Each number is 500 + 25 x the weight over the matrix's rms, rounded and kept within 0 to 999. Layers, rows and columns count from 0. Numbers have three digits each.

# layer 4 attention output (transposed), 320x320, rms 0.0984, rows 243-255, columns 80-159
518493491470484496495459467490484522478526501483488533511523505551496528516504503555507498547513526516507459513497530509538488511509491506521486512493507478455537498569429467495514490502455469540510499498516480483481522472482504538527478466
499498545469527491477474489500501494479488460519466536506523494505508464521497499528508516451466528491493488543499479501476492463527487472508495543463508545488484491469524490487539498498531480511508506502498504519524538494517458497486477492
491528534457485500499456554491516501519479519459512488529537497503456502518494514484489518513502530472472509532460537500446506541504481474471474504511480468499514513509500552523510469527514534503492495486504518517503453495524499511499462520
501493461477497468516495500539491501509476545478504499513533540535519498512523472457473445528495462507529473502502490523451497453515490509484504571515496508472559489464461498529530514503435489513519514483493505485530509498496512508479470537
534502488500504506454524495537468508509502495441482547502512476456466501495454554415496471511509457514502489438484540505519534532504519492498534521494519464453528502519538486426453514466483519481467491479479486497526500493508535520481520512
517525492492486518507535518475459534536498522523513495518505509464488532501464528515477501465501500502479506494489486490489471541493546542489492554503506516506504456536436504493487490504518477516527488523538541508487499456488500511480521458
489541504497493500500463510491504459518500458515506479452494485497526504522505433496480463482529500517500510515500476520537516494499505508474479485523479450516489550572445509509511517506501493507459510508510497507508475513543451480528491481
545499511502536466513530513474489518508511479476498501472523508455462478480460426451479489461474484519500515488535533487488511497521518485502522490519492506489524520490485512486500484515511485487450465456521505543554483482501492493462497517
514488486512487570498476528512464483501532494496492495517550479503504482459508514529479534570487488573459521482480518468542480494540412491498515504509507485503489512520496489537517500463491500547523514470475440535538461511499520486524522479
474538503517495519485534489477488494535499464529520517515473497523504523504491505483495533498546520508463529503499544526486516467539513494501553516469500500476477462515485498521509502484487471535431501485525495486485468547467521520530484489
504473488530460506469496525535498549505488498496470493527488507512480480470512481506536489464458466454510496497461469522509449496529412524496515484483506490500499508522479492517487457502523496492510507512478523500479493532510471470485553499
509507509466551434483464470503517466528486459503530494477519441463513501481509574477472514503546519500523494553522493514510522516520508527504487477520529533533521524564504505464475501566478481516466485523487499477459492510478488462501489513
494507493496523478510530482492477510500528473479520544530483513496488518537528485486512489479505499503520446499547478490513513525537526531528506507497506487491494480517518554494478483450492512492521543499540492476511495485511504498471481508
# layer 4 attention value, 320x320, rms 0.107, rows 244-255, columns 80-159
478489504475540479510517483548423492541533545503517475501509480515539511475479473496493528486484446489502496461521492487488458524483554488481451453518518499528490515512541505519467508502504489451532494481506548460487450493492535491499529498
462526458541467473505497471527470525510503463520510525508501548528481514523500477480544518504539524515499451471499507461499456497545514494503508503503517480454498487503469497517514503464520523499488478479502505483533476477526534483522540510
501524492498487492498482478482462497509473490520468462471538499467454518500490515495505500481450493480495506474514492463551527541475481522487504470503532470523491526550544473462513513556513507486469479525504498534539438508485514490513514487
501530542504494473453487535475524490498563471532471488487491497481510505452503454545509477471479471510475515484482472474530493496500487529470518484533541551479464531512539496491513505526520512502475545510529424527510485520508474508466503517
516500466519496479519486467469552489470457477518539516500517465471571467486490508482530529524484493519514527497511520498503517463504475484474491506510516537479488498467517478494465504466459494495531487523488489475493497532507521495508507521
463484483527472479529506496538482540474548485451476526499491500503535531507549528467460507526521496497537498481524526500473499464491490498472538503422517536523526522492496464518462473443484498514524519571499530499495488515516457503514541503
477533494467503493499478473553461482462461513506472505530506463502532490483498497517533520457480491475495513483494492525532486487469483529499475500492507514515493534511488491500512499489484525515547491529507525539515500515453530532506463533
484522523496484496475487546472519522500478484498466478513540506449467533450491506498486427497497499496489450477447504505503521533512504512470456557466449530518510512500466511459480452490485474492480486554494488507459541476494507461458524546
502471488511480479519472517515526496552470480512462502505486481510545515487513461472520491478525505491531511496492497505523512493470516500519518482467504493522525547457463546465466467515475527485507569480511526525506486489485496474524435502
529508506465521488476534500489521492525527506491507500501528509513458485514520499487520502491514535495487535518518481525509519464485531532447492491497507505496475493480494530500515480501497489506512531455474493411489517512525516524511490522
470500497443444482521476506523515478499499466555472513516515511528480452494480486493509537506540477474495537513485531496538504457517493498503474499501502516549530489482516492486486543488535572503519509441499497516531510533479496521507492478
523554495489515531429506476501465458484481492470511570485537483507452540482538475546451487514496502489449511531516479537524541446480498519438461502534465524538473489500496503485515504516530537505491508506510499529547485511490510481498467515
# layer 4 attention query, 320x320, rms 0.119, rows 256-283, columns 80-159
512540539496516499509554486466482508491495483494464453482458532493470472520493483505499513493495466490496535532455452491509534506499525517509529505477505508480535491497516491482500523488542535507502505507506520507484477502571510503589504494
505504550497530521519468535517521501485513498516509503494482521493507498533530506515465481520490503505508454512465500481489512481533464518536510468462522526498494510508463471485514468519500494513509488517467516480487486557504480478486487499
472480549524530503462509484509525491464492479527507481520467530469526491488483492482479491488536485465538452549494504458496491501499466519494512513477492495486490446466560488492504501474459488520529482536487528558486496527493533472416550520
520501481497480468499478514505465536485504543509554484470454520480472510469524502537512464468496500522482491471501491492495509441492549485522510460496452496509511429477511435505535498514510536503525500488475477558530511521500492483498547479
499525452478462471510435494491493496514527454528517487477453518492476522509497500523506505501459483541479508447494494451505510487497502502525441480541498536500495536487488442480503515458499478480499498498426493510573474494493482532488528452
501449466491500509506489470499511503501475521534509537523468519492512533498481514514492463482501500518499474478542512487510519513477561470461575478465525471481512513522491516535447510456535476449539504533516489513529495505496548548504499475
482504459498442439478539461509538517440540486463504436483492453487507488486509479475501509465491485524504517555485520480485501493454455512508513456472495472512539456501500485495502467512480527525527491529473598494527468558498525526530510530
489484496497504452499509515444514497540466445499508470485491503472448509520496521441479521492517505519504533546488516493485496478515515517503491482539498476490449458507511512496506469514501465519470506467474495530478445521485495494494480496
489486485506501472515509491538537504486510465459519512501516496477508525507494474566524512463521477519482508477479512524485477537471510489467505470466466502469470487466478540495540462506484490490474526507542506481495504525529479506519457476
521459510460471472487491518545502510476487494465470508478494523516490517491506538538496463474510472480525434512503504518461568494507511508488485538478517485487500476481508544496490491482477494510481484488551532553506534499479463465518509446
478496514510500491526556510480520442486447447481463519504497508469531512519512561577498474522521471474505516523487495522514504514472473519485527493500510516469508554515543535497458490476457503467475507519556500467498489495485529462515513484
516455494489480466507488543526506483531475458438495509508476550494498449477509495486527512490500555541526463444517511546494490506542484453498467560504523487498468606489497494517490447573516512522466464531479520501518494518543466517583479516
510481497519504524530502472460504502501501510491499464524519536477456527485514494482480515490484483531486486468515476519501450470520490522527488497507522527524501488482453498470533501476530468466476503505483486496489526494537458491486481494
468532515557554485472502478501472491494479506524503579501498535544479514483497534502495534505522523489510524538513499521550472494492513495485509518495522477501508538532529509486543454478506516531472475491552463490476529536506561506517501478
511446475466506500474510538536495516486494523467488461541491544466457516479517477567471494412480507451496530494541491530509502463503505490502466454501473461516473415448514483552550529456518530495430497493514480489501500513487511499480532454
514520484526534448512518489506520548515527490524539503544500499520461495516491514493488462505468515550512490503471476484493477523485517497499471491471504556498497482504519499547511486510527465505502502484487529444529503513497478511519486466
519525479519540553549497518489516511501481527510537513472475470467502509526467518487489489532480522480502531526520558525491514543478514500457507484482491470504432520543494516503472475513450524536481485545583490510434572464436511527497507459
546512488475514462450518501516499516495470513490481522483441486477520517503511511488465499486546511507500500481496517478511551507484507481500562533508527517523515492503483511458518501495519507512513516479478464525500480531489493543462504498
487479520455508511499464527484536480528462528535470481437497461492494467500497431522503501502458525496519524464505471460534528452524488521511487493592474488507479480460481500468492510447472505539525526504475530517569426481547474529459481436
477518467538440521527477511509469451495469536471501533485526534515515549572500529447486527531512521472484508556497497469492514534438494478506533495509491509525501527483494515525508506477508517550497516483543525532450540503490509486468532514
511508522527488452485479497531490516527450531481511557508504465501472503509487476485515458481499485557480484524511526544500495504550504482490521525548498533504509445518504478496525486538573436518462488483515504534509503553508449490492503499
485509479475468464480528528463501491466521498504450457508515527497521475485514500511519483482516499492515476526458537533473498478501563507509493493503513526528509531526452504536493516501501511486486482497453490482492517532520490512471524501
483538492469489541493506474497506507480452455483516527487522517458518493472498490520515518474526478483527498548471496478527519493476503544530502488454475516517496555479496547489523482491530514476487490493455502516430491523501525506508466490
538476519527523441514411498491486491512474476502468477496513535454533516466483457442510493534523496537507494531481534469448505535472540494491569496498488507461522524486489465525532490526494489516442491523534488455474497547523457491518505530
513523513521508474501517522531529518517454478469524539526504529523555510483500536517486541549489459552533538512494495482496514512510469544529486510512482524469460489507493507469508474507516533497508486463484456495522516486495549513458529567
512473521498488511521499499484485505463535516527460445499509491513503518457478510493495518486507525529498501494491445482494502510486442487521477457500547531491512462505522481462513486479531441524502550481521521509506530522479521479557491480
515513532462474518494552500449508518451500497500513506525492510460483516546524437560507501482493516487483483488476503512542474471482494543534507462562445516504473503512458548479488492502460493489527488482450485506492512525488464524507506481
478479500514477514476475484541472489498475498465564519556509531493477511508530473513525508505530459565543444552538470516500501481546530501477470475470490443538530478526523498509515462527544459506479560522525496482507525487491521486510499510
# layer 4 attention key, 320x320, rms 0.119, rows 256-283, columns 80-159
545526489496459468484489518522485528492534467512461484488488544491538481455469502493511466485469484482506495510482545462485519494502519511515504504474497497460555464470508533513481522507476503465521493477526513532492502474494499503474493516
514515511521504513545470530478502527512534483539501494472485490467509499500492517516568486471495504511510488479498513479494497491514498504538528470506499493531494475493467491524519491472513524482524462501532487461475509522544540463519486500
529470489490513507512553505534470491421510527532518461477498553501518516525538459483450477563484486501537499502494473519535516448495511520524508516502504520479469524498488510498507521481469513490534498486531502507506484523513528486489520479
539518554443493524476491475499416485509458493493516489491495524496504489454518455515508534518478510501489496474487491479526487475513514534528498495507550519508521459469465481515487522544489482477428474447508540482493517524493466453449518477
501501437468497492512464500473448507525498475512513471489492484512511488462482492522502461509493507529509523503492549469494514541504495524470477508454498489500533519501464477507517500492512494495478507481512513488496459544480477529519589525
516491479516519505464499544501482463511537468472512471476461499531538550531500523515489487481486537508491519484514503507499488546476508522499488447464518514464523498517483479540455512541503498497513518487499482481493542525526480457512493486
500494483486510504479464505486489515495489471486537522517523529484461501511507501513496484487488547487539545498489542494424470487496492557509479496455539497503472526521523454522455544529494504491491507469496531526497522509501486467436482459
452493548516490494488537501520492504493501486478507492555527474470480472495493457467522502493519490507512489478509473462486517481511504455485504496521498542496488484543471505510492543511509498493522549488537468500532540505516494545471541511
505509503494443512512478563543486510498434464481500533515538523478461467500556497508516597525510501507487471518482508488473532490522515535491490512469482505494520475521455474546527493520498490526501530453446485470510506527468538531481534460
484513494502492487467471479504464503524490526513551505439488461489511496497488465484511496548486520537527505488496501524472543483466516538515477488540504502528504508489490531507539524486492497499518537485463529515518479497539498492471496543
493507482543485508511490438509538455484488477540516542505484493497499523491529534478497482486472505526522553492467493499498565491477538530507525527475520451453517511491508491502486500500464493478507494476528482491495492449486552519548486509
509515484487501524505514486518580478473506484494491510503525483495504528495528513529489453505513488512480474490550490495514501509479501492476462489522536480579484501514506471504450502481519529506491496500501506504521508487493528481486513491
495491519501467483490542475490490520529465486526472538479532489456506517535464495497489541484462512519472538506523524514483544494465439464513482509498533534479545459512516495496495581542528481471491508497492503526476499545473496504519490555
514461473540502495507526515531537489491476509470495543487442456537524488475507484505478512522524459471542479510523486523502517498480540496479515525455515488460437559526521495476515541444514488548524453514526501507439504464533506523465502508
467480530484467476501492544485511523455520523463497503460525487464513522490529471508451482490531508483511499515502522512474472498479458469499528466557488468457524521522497511507484514507528476503494531465478488510500469481527493476507559495
492531481513540523473502469499517491499505534510487499538500490500462507513511452519462521488491501490554480448490503474487453507482538527507550467513501534484511470563500525518499503519513475492523478474540475496502489534483498486543534494
500494441511504510484499480460496468516512488503489483523525490479517517510470494502543492498484513511485500491484460547509531517486504447455448493525499482507448533542468517487558493498482487557511472538486509491486511466451479484519528492
521507488465491547558507508482487490485538519484507472445504493477571561470503517485472508523494484451533531531494487506466507492518542492523473493531477484490459494502492493509486519477486502480496477458514511490521509535492527549503539498
453502479503493493491519471553514499491527496496517505500476469488506554483467508516494507471527456492496479491460458482487476495505531422522488458516490491478588527453530547545493515492488488518459531499507498487498485521535460499494462522
527526447492443431483513520492518521509516515513496534524485513534538528436494478512503503501494541474499518504472467517471454527516492486501460494484502480505510506496485526564500482524512484492491471521509474486475451465490497543537521520
490521522529514480485512491495498498522514528499514465512493525535476511443492505500518501528511451492536509431495498510537499522531465504487517489475531496507477478509462502465492530438502481503497516489518499474507564542482491514501514510
486509556482498485500472544500478516482469520537531489475488494460496519511515455534489503465534478521482527497513485466536480523495497475537472468479483522497542511526475482516527519480472505489497500503480503512490470552482510534506451517
493504509490513530516485530477537490517497519521498507515482491534498449527555541493504526523436503499516493514464514499454449504481499495491482514494471517500525553499483520511491496514490524490519467522470583482473575479506508492503513484
494461535493487492503521534504494468531497495503458522527466476544501500437558523462466485448508476532485506460464498502471521545528481465503472521506506502508455517457550483495508556515517515488474538495481521516476520482500510494515519508
487517519516495472493511510514555505490475514499497504516489571491540449477555458514507508502497516495542488501493459475526511519519492526464519473509465458520549517490519474487515501489467471485553516511503488490525501513527504489530498491
509514516514484456467513506474494490481531468540455521509509542498501493474528511545473477482530487463470493510505499498473481471511516508486504469475575533484485512500506547499510464485527447463507490505488561520430484532452498472521506535
508492477491527492525507470515485479501499480492553543454507524517487532543521511520447474519516507494524521503495523525493476514537478495526470526555494517512511497480498492476527496545511482490511480492550490505507507509545486513514503506
485493509537473498515499445473488529515502506474487508497524536505476500507499488502509464486513462500541440517543521453579498510487519480485498492510472443501495540534516531513501506512514456487486518474484499505476463502508527491517480511